{
  "positions": "rope",
  "rope_base": 10000.0,
  "beta1": 0.9,
  "warmup_steps": 83,
  "decay_fraction": 0.891,
  "seq_len": 256
}
Each number is 128 + 24 x the weight over its row's rms, rounded and kept within 0 to 255. Layers, rows and columns count from 0. Numbers have three digits each. The size before them is the row's rms in percent of the matrix's.

# layer 4 MLP up, 448x160, rms 0.118, rows 263-289, columns 80-159
100:121108132154168136153117151147118134127146119086126086113173134116099123144112154092107123128108126160146149138094163155179117113168150143137130138121122139157133134154078098097118099115150165112144147145139112156109131154053136123112139124
108:122134097183092116087109116113103148175102158138136104152108108116128158107135141116133109136146164139145139150188132155115116147111125112140126137123111115109147127109149144132143124142096157128168131138101157099144143147067115130137170171
105:128140134104108127117120123110093158120125102105150101122091102121116102109165138132104128166096114121137111105111111071107114127151096138107110150156106162156143153134132148132127118126117108119110137152152141114144160124160123115115100147
106:117144157165139135089162121098151141160093114139205127120167149126174150145102103148106104084098141120170149096175135065149153153065137090135121117139129138160107123122102110168130142121141117165142131108154148153146123126106154151104077135
097:161106136130120116180113099139146146117100144139133124132147144112041119153126140088156130140084122121067167100141120132137109106079083100139145169078092156131094100157157124125146137097141120168170117164107178159082117138117115140102127133
107:129134160093104151106162144118126097122119162116136155125132144172193126082077131090131103126127068048167096120130165165113108149104105117152161148152106182161130127162135146128136133114141134127167146136136162154117121158106089091090130109
105:133155147155130139169119133118119068150145065128146135172107147141160148128161101130129121156155148165149067137113099149118119115128126140124094132123136186174128168133128102120130140126150156161169121135140148138135112155134118123099139115
102:120090157101127152124134165132123160116113119161124095123124143118118115171114176109162115139116155125111156126117119109095152116140170128106105155139094139171149148084121160145113119155111132134121164179141142158143110096151093122127147148
098:128104139135111129141125155127129126090123136083123076162159111144093138134152139135148140170102128177119172099127136153112140094080116139123108106111160139136109135128122149129118142134146154144142116111127141120124143144140123120127162150
101:140123085122152170087077113125146148127065084173163154132157133160143149136140113143130116135141122130117123130138170110113098137107144114106111153123131120100117133092115156126165172116082138142119132135150096146140130143121140116123135146
105:107156105125158094129137166118121137140151094142146122133142101117113090188110081118152183122138134114118135128113125114132124129108141125139111164144138132177149112140117105135137149148142157148175129161102103115128129110116147133125135094
089:178147166153133124122140143130138115110120104130156178128159135133084109155090093117144091087159132113116139113092148138140174140113198161122115117178143163116131122135111107148096116108128122132136128140121140128110086140157158129096119193
098:122136131137124104108140104115113132095160097105142154131140107124104116101092129191150129158130142110106114147129141103109135130138120150121124114146122118140090118081161080169075076134083127131116106126142109125189133167152163137146167155
101:158131155118161093119066117109107139089181130135156085127132134131114104135107109124133132150124108114122127141158127153119102098104132140167089116118118108122147089144105146165130138114133117131120117114075139161178129143096114136153085120
109:127167141155102109110134139140109115138136114129161135116119177099164093147086144133092134153098124149099108138147122114163098124126079130172123127158092086159105157132127131166149109135135132100096128131176150107144141125119132107116082133
070:106172150135141116123133122106120183175146135160138128131137108100149093150136113085112139107118115102142115132157150138134080196125138152095148124146144137104120126116100115117131131080172125089144126096104143130135109116136151143124083113
097:133129135077142110145099120171165128128124122160138110114110129128106106118172138142162111119163119140127170133098099134143110123128155136119096118125144162139143111167110091127109125114142086110115130135135102136127108122165169127108091118
114:146118130160077145163152129163066110132095147130138108154125117099155154120120143117164087130123139079136143162131178129140120164102098075122140153168118143146147144141108141115115125152148097139103142121104159128135146129111105126162149132
091:122112132123103112134137110126124090136119140124158151126088123090113108074137115164104089114131116135144108138144128123126148122118149091108110125144131147170131132118100112076145148114139109151142105174056135168116150169097143125119134112
096:104135146129142129140125134081139123092086139149126125133145118123131141091119137161102111117159128114111115116125155154109176192140127164132157138099086123129161152142128123133167127097116119119143139157117126131156196122098068141108153121
100:145142123144142123125156141139159109098122132142100116120182135124131128158097143126144135140147181097163193145141117110135112135157143149141108141143118149137128156115164140088121121118110137198089137172121113103143102133122129113094102134
095:120122115130142152173126095127137108169102120160124147150160121098146143126158100142150147129138115162110163124150107153174095116143095126118177114131124157108133132107131134073157109112113148141164141155121128119146107115143160139131111117
099:112165105089111168155120094111148128107117102144136124133139141113144104160124139156126126112101095129114129133143117159134119116142089144069096137142143112139168163150134124150142169120116124108156139103121092121133084148117116148125136154
095:132166138105107099134115109150139116152142133116162159118167047089134105073125140115105121101130116141080166191133149097131132156108097123147097145116097117125093101118111115165132099119121137154115156150110107102071113124138160132142108135
096:175110107139115105137083145102098168106095111113120110128135114126151128176095129108137097084167201170142148127122104101112139136139163141143147111129129122125175156150137112135167104163109135118113102168125100121142112123104112136113116130
098:129120079088122110119134123096147124104120099144129136152127162089164135138106115107125096128126101170109147166124164153150130125168099110111118166128110160096189103114112104126114135131168137097131120161122147146135163124132098140131106113
093:081092110111126070171125073148145081153142095101155136149133081124150121126148119106128125124104123095144171193099152177164128091110118107130114113141117088142130111131128114144112127098105128130165089101103116078150142148129114126133107126
# layer 4 MLP down (transposed), 448x160, rms 0.0375, rows 263-289, columns 80-159
100:134104155146186169134120120134113168119106117120113086119132169147123134150167162136137117115138129108118157130119136124097093122123156165079173142154116168114150117106118154121138106103136163124147146149161148136124158094097159119100139126
099:130177098144132108099141110138112162136114133120096100155062134136145179114154103130126157167119188139189122124123133192139139096123125126125174121122088136113173132128120134147102121153142162137147145123091122127121112150140147135142158109
102:078156115136116142100132132127134125133159130105126150140095128143097152110118123145121164159134108123151100135107092150101161140148157122095145090134148158131113112081150095115150107132153129154131149137114137133125177096189134102111100170
101:141185145127108141140145129146120155098086149133136122156107103145130112104130115121112123141158123106096112149150102121117117132101152101146108139150138133151156103107133155094136128162178075115159136140124160120143129116139099058132158083
108:129153121119134094129118114101110064111155108118120130137172116164145156115146151180155116091209165117143138130128124134148141113168192137121114081155101120160112147118126160109112117144176123133131131116120121110112126085148093123126112140
100:157138096116138096140107139121153113117169109193149161092153138066119121124144095121153148149146105095139133172073143177133129111160170119114140122101160166093142097110120101160120126129123126122127143132141109123145134106120141139140154117
106:153188108082122093124137114128137129139084155125131100157096134135125128164118063099089123161137097129154099163109124114116144120153149108138165161135118148096119102126140089115133136108140124099095102061147130131107102125126170142148153110
099:133108157149099144142111165159109074118176151109117128106179150116156139155136109109114148123122144066107128156093137097103105151128138128131124125120124117130158158114130121153138139114134125099165101109104116161120140139137148148116119096
097:107098133149101101156149146151112105080154086154148132100146176114144119137095090102119132116132145135104161141104077087127098163141117130143137116118133124127096155151149132192136109085173132139108136141111145164198099126126141156154141122
100:087143155123123144161133118121152132180124169133108133139126151145104155107146167147132144123146113128102134126123080126120136116138096100153142114093118146163139148121122104176118123143146117138143108121113080145113150124143123142158148158
104:133105147191118097111125107099161164098144167124117136114153130122146105121106159147154099112155128144162120122076163112114103126134112139103096148123098115121128117122176085163119093113156147114129095099117138168102102139098130141128139091
096:105131120127141118159119136126111095119115175127168158128144137156091126097159132132121125144154159098119160142159147155142093124140095102076086127102131129146139167145145152099141126122105146149172108108106119164107142123117132112157135103
092:200107125073135138104129129096103114111145164139128125117124153137117134144157103091109133118125156132115119156129159129160149112102117125140154134109142122130127079104169142110147107132154096089136134152126090141132095177119129160142119151
102:140141189106149112124080153160127122093137161141111127159127111172126119097150128144153118126116137077074150116142132173095124137135144116098160140140089127135123089147112123140166129123114138104139144176158116126147113139093158110114125152
101:145140121106144151110142099140132144117144163102127118131127112130131092146092157134113138095163159148124114121118106073171094163155158209168093128141125107123107129130150149107134110136119104064127138146155156126092157139083159106119114102
104:122110128136067138090148124178130131122118152143120131118075142125148137143117159170147107126150128138120122181151076102136132156136128141125117132143127174100129155148153132082147133119115129129114105168071130096097153113121133135126140110
092:110111148130153103157143099152126102129121079089145108150165179135116144109117158141141163151135114106110120121141150113131108095118146140117080139122112132142153107140088136123088112159172104128082121106089103136138103136147122116115092125
101:084151119141154121137123154113162129146138126126124102140132156125093151161099118119116136105156137155164127128086092136153155134161166199126102123122177121128124159108117113170151096075129154110153093133144095102128090109144138121090128104
097:133149099097124118120172153161116135133127147123131156117086099097153143130050157144100119086158114115158110138106125130136141119144107154089135124130134149118130135140128118135166092108131186137135157124113222153124135159097145138087101127
096:160123143154123142141099121106171117100119143126130133179115085164125145129128138127140170115149124114151150126162151123152132124111147117105095129066159129111100149113119142068118116120134117166145151144138114135111109132158144064105109153
109:163126165130114134140139133170126125143129119132092135150126112143076121095097137141174101150134154126116154105126140101129143133139101146117138105119113162116129193104119126095084118137088136141146130104121112097105153134139145084122158137
094:131140124132131048093108158103123097115156125113123110090103134137091148128113132138164133152147137121107111100144100124087105141106130151163123098136120140132124097162101124135128135117212104161082075151162138130116099156146134100134159147
104:091127146179109147172148173133121121109128109142140108127128141200173125154120147117134091127088138130147116161150160138109097128120164139094119147088149124177171126127134094132154111114137127146153116137097149121145090161134104130130131106
092:163131121110130141149152128079132110141129144129112156136112077096154127122112168133135137148117151125136143171150110127109166088126157132129104114138115116112089142132118188150114135104129114084149158111122146097137130150113102124137167098
093:167114142130141172163171142171139121148118110141105149130124127087098160149120146132176125097121091121151128119157155134135113096111106129110126154123132099098107107148104127109149212125147115121124164138171156105088115109138119173135095137
092:147138180136119138132119126116153129149109170105124135111116119101148128159145125186145098157166146136133098126115164177097108123163165130146098122115119119146113133125124159182116135094160151153152162088109129147124131090109177144169133140
117:112114113131103109142117120127145100124124099085154134112162093133125112112120132076120189106117114157151114141120122146143117100110174141088075095148091133157113112147148134114088201102117138133142109141101114121118118158158114156130094109
# layer 4 MLP gate, 448x160, rms 0.113, rows 264-290, columns 80-159
104:088143182121119137127101114126148144126148121161156118108138075139143185130121137131132148108106083102071142120106092092125136075112124101117139124133123102163123148114155145113115115109143101148145146122120159138088104097153130095134097068
100:081087112112096100108108139143128126123136092114118143132075147099120172154149134137148113191159131109114118153125193152122095121156132108159132156140093142144125112080134092149155152131141093110184119101117141118115112124115146155145112176
097:136169126090129116131128152107141097107099116127085116121119143087133082182093139105125116124135156116154127137140120134145146157157123116120129128085121110141125153156160112133086142105066160128090079133118131123105123103118100126133152127
095:167109160111103135133134135107117087118157145102109159099168096112164140121149104109118096091169129093095124168096143143146166101118175150121091118108116157168126140156124119101145160111149142142140094110132097117105156134126100098126102111
104:126106125159116127145126125123149120072124128114116084195104159153117096171136139129136093111124106151129143129131116110119134178137101130140089130163102105149164156115105118122179098140107134125121117145149122143150128131157116095143139122
108:121113138096130098121130130125190108149145135112151125160116138120178095107105138098117134117089150133159129163146148160116109169101124128084119148141089177158135145122109122123130123125139144086134165194142155104102149159113123134114160156
109:084115097076097145120122163174102145148141172160100138134134138162150148142134126091178136104113156137123126139095123105104132138140133152089131116138166137147135152107118119162123170112105163167162130157089087140131137101133127126133149128
096:112101141160084090138172162167177151179173126153126132127142106107168104115156117081112167072129126129117144108156127119148086098145155151133119108090132139145146130139133139158130160169119092092102136156136155121129149100104128133137121125
105:090156115111132132107116096137120093109129075131127160131117144115117137159128135110114135106130128164147095115145116121108125124125152157128125109077144120132143116121168144118208118167125111117120114134109177127165132154144163149153133126
100:109143084109119131122084135133128162129161132128117123125091132155114120115155090124126147147131121111120170126150093136116103124110127136117144146088137163147106113117132102121153148157116132147133151164154082137142116090136179102112169075
102:145143176130127138129168185102123095130115096173151172123167149122102139204092090140141104153122126098177137144081164114150143120125144137098155120184144142115128106135155129086100098120154149137128129095163132143131098167139126141131133133
096:116178119102135098141122142101114133167125166155100141139129178162118130123145156087145165139158092145147102143115145091106179144129148121136144111131130114145148084104137123124108148146153156157148113154121103175143142155141111108131098133
101:140103117128118145110147148144106141131106102099115175109121103115126174125131157096123164094166133146148097158109127100126148166145094146130132118110139126113146174092147151120093120150157116124101126089111146112127169113135096133153155108
102:096124159171093083149130147088154128170112100150116104122131145130163139166124150132163161140147096148121115121111113107131104149142086105171128160170099110150106112108124132154077110124128097093134097083118174086134126094127153139134091125
100:143142157140135150109125106104103127160131157132130136103144169115160094102114097094153134116130163129150154125106143119118132123140094142121132124123140076116091107111084150136132118097180109128171110111103133162147105117102125106121130143
095:181112113092137165131133149147102136151132107148168179124099113114148155108122141121125159140144144134132131082129165135150154137126143165120137153137148182131134154118123136079138145156165078137153104120145173099102140137165140108100140159
090:178116132135107120099184121088107156136117145148145104122106134103183140095152129092123122115114149126105113096132162138108133168169147112101141152121102136115129104188126122111152170155171069132120127144126133154108120147154112141166141124
103:104121181141156166105105120120150155153161125152118106128165128177137151165128149095129122112144139135136122119139065147103111146131121141131113136101145129147115130117110136165099134113132094140134096177157108111152160103134075116090135123
100:159144155181079105133148137149128085139129144129097117138140124094130134085133151107149148132126133158138117125170102121143117132074169085110139149146120151120136148099128099107089137122110089111164130074127135129134109157098114151152133121
107:151069144171130159111119130140119132109117096159108133132193148124128144130139114129119113125136145104118161136105138146109128194157155109126079177082174125125129175083112117178126118115117097127139171175134107107170109105126109125091142143
099:108139118131103108133132169149130124158127153160089090110150127139121137082161150107126141140137130137138111102102114122120146151144105155136135140094152149108119132142116089140150127172178103141130104140113131128135071165111099137085105135
101:157128120135143126119136140108146153129105139165125126104149153108086115081148165082095131128156172165128144172118082122154129145144159109118156121148098080101104115115174131107093135165102142131149126156091151099161096148078131159097162118
098:151145096155145127110167102157111145144092179131125166107152154150127157103133119165180129167139148135140161147181134142139121108125161090158127158131168101099111156101135112143135092089095130122149127158100149134068117134156184126120116129
100:115142110066105120087109109130083126111140136116117128114129138149087148113134101169118176120147134156163121164117084150138142136132106152137096132142115136097109178129139146156137109115123130119106151113099116140178174140130104106141161128
094:114141118138139125163185155083142112121150169116135140136120126094120137117116127126152136095167103132160106142142116118144154144113127138131119122148127149142183126151113117117080120110104120122072175125142063181164124158090130119116117144
094:106103168115113128192130072138135124104130092107140102110206105089140154076088123090165150151113121133154126142101147154098152113120174130132152150119129129126113115102139151141077085115122147137156091100130134103104123095134130122133127156
092:128137136123144127144111101087106149106105092091120088182158139143143116107137126093140173118144183147115130143154188145126128131125117120194158139130112119144141166124130105095132107111135100115117159113117137148169107173155095092125117124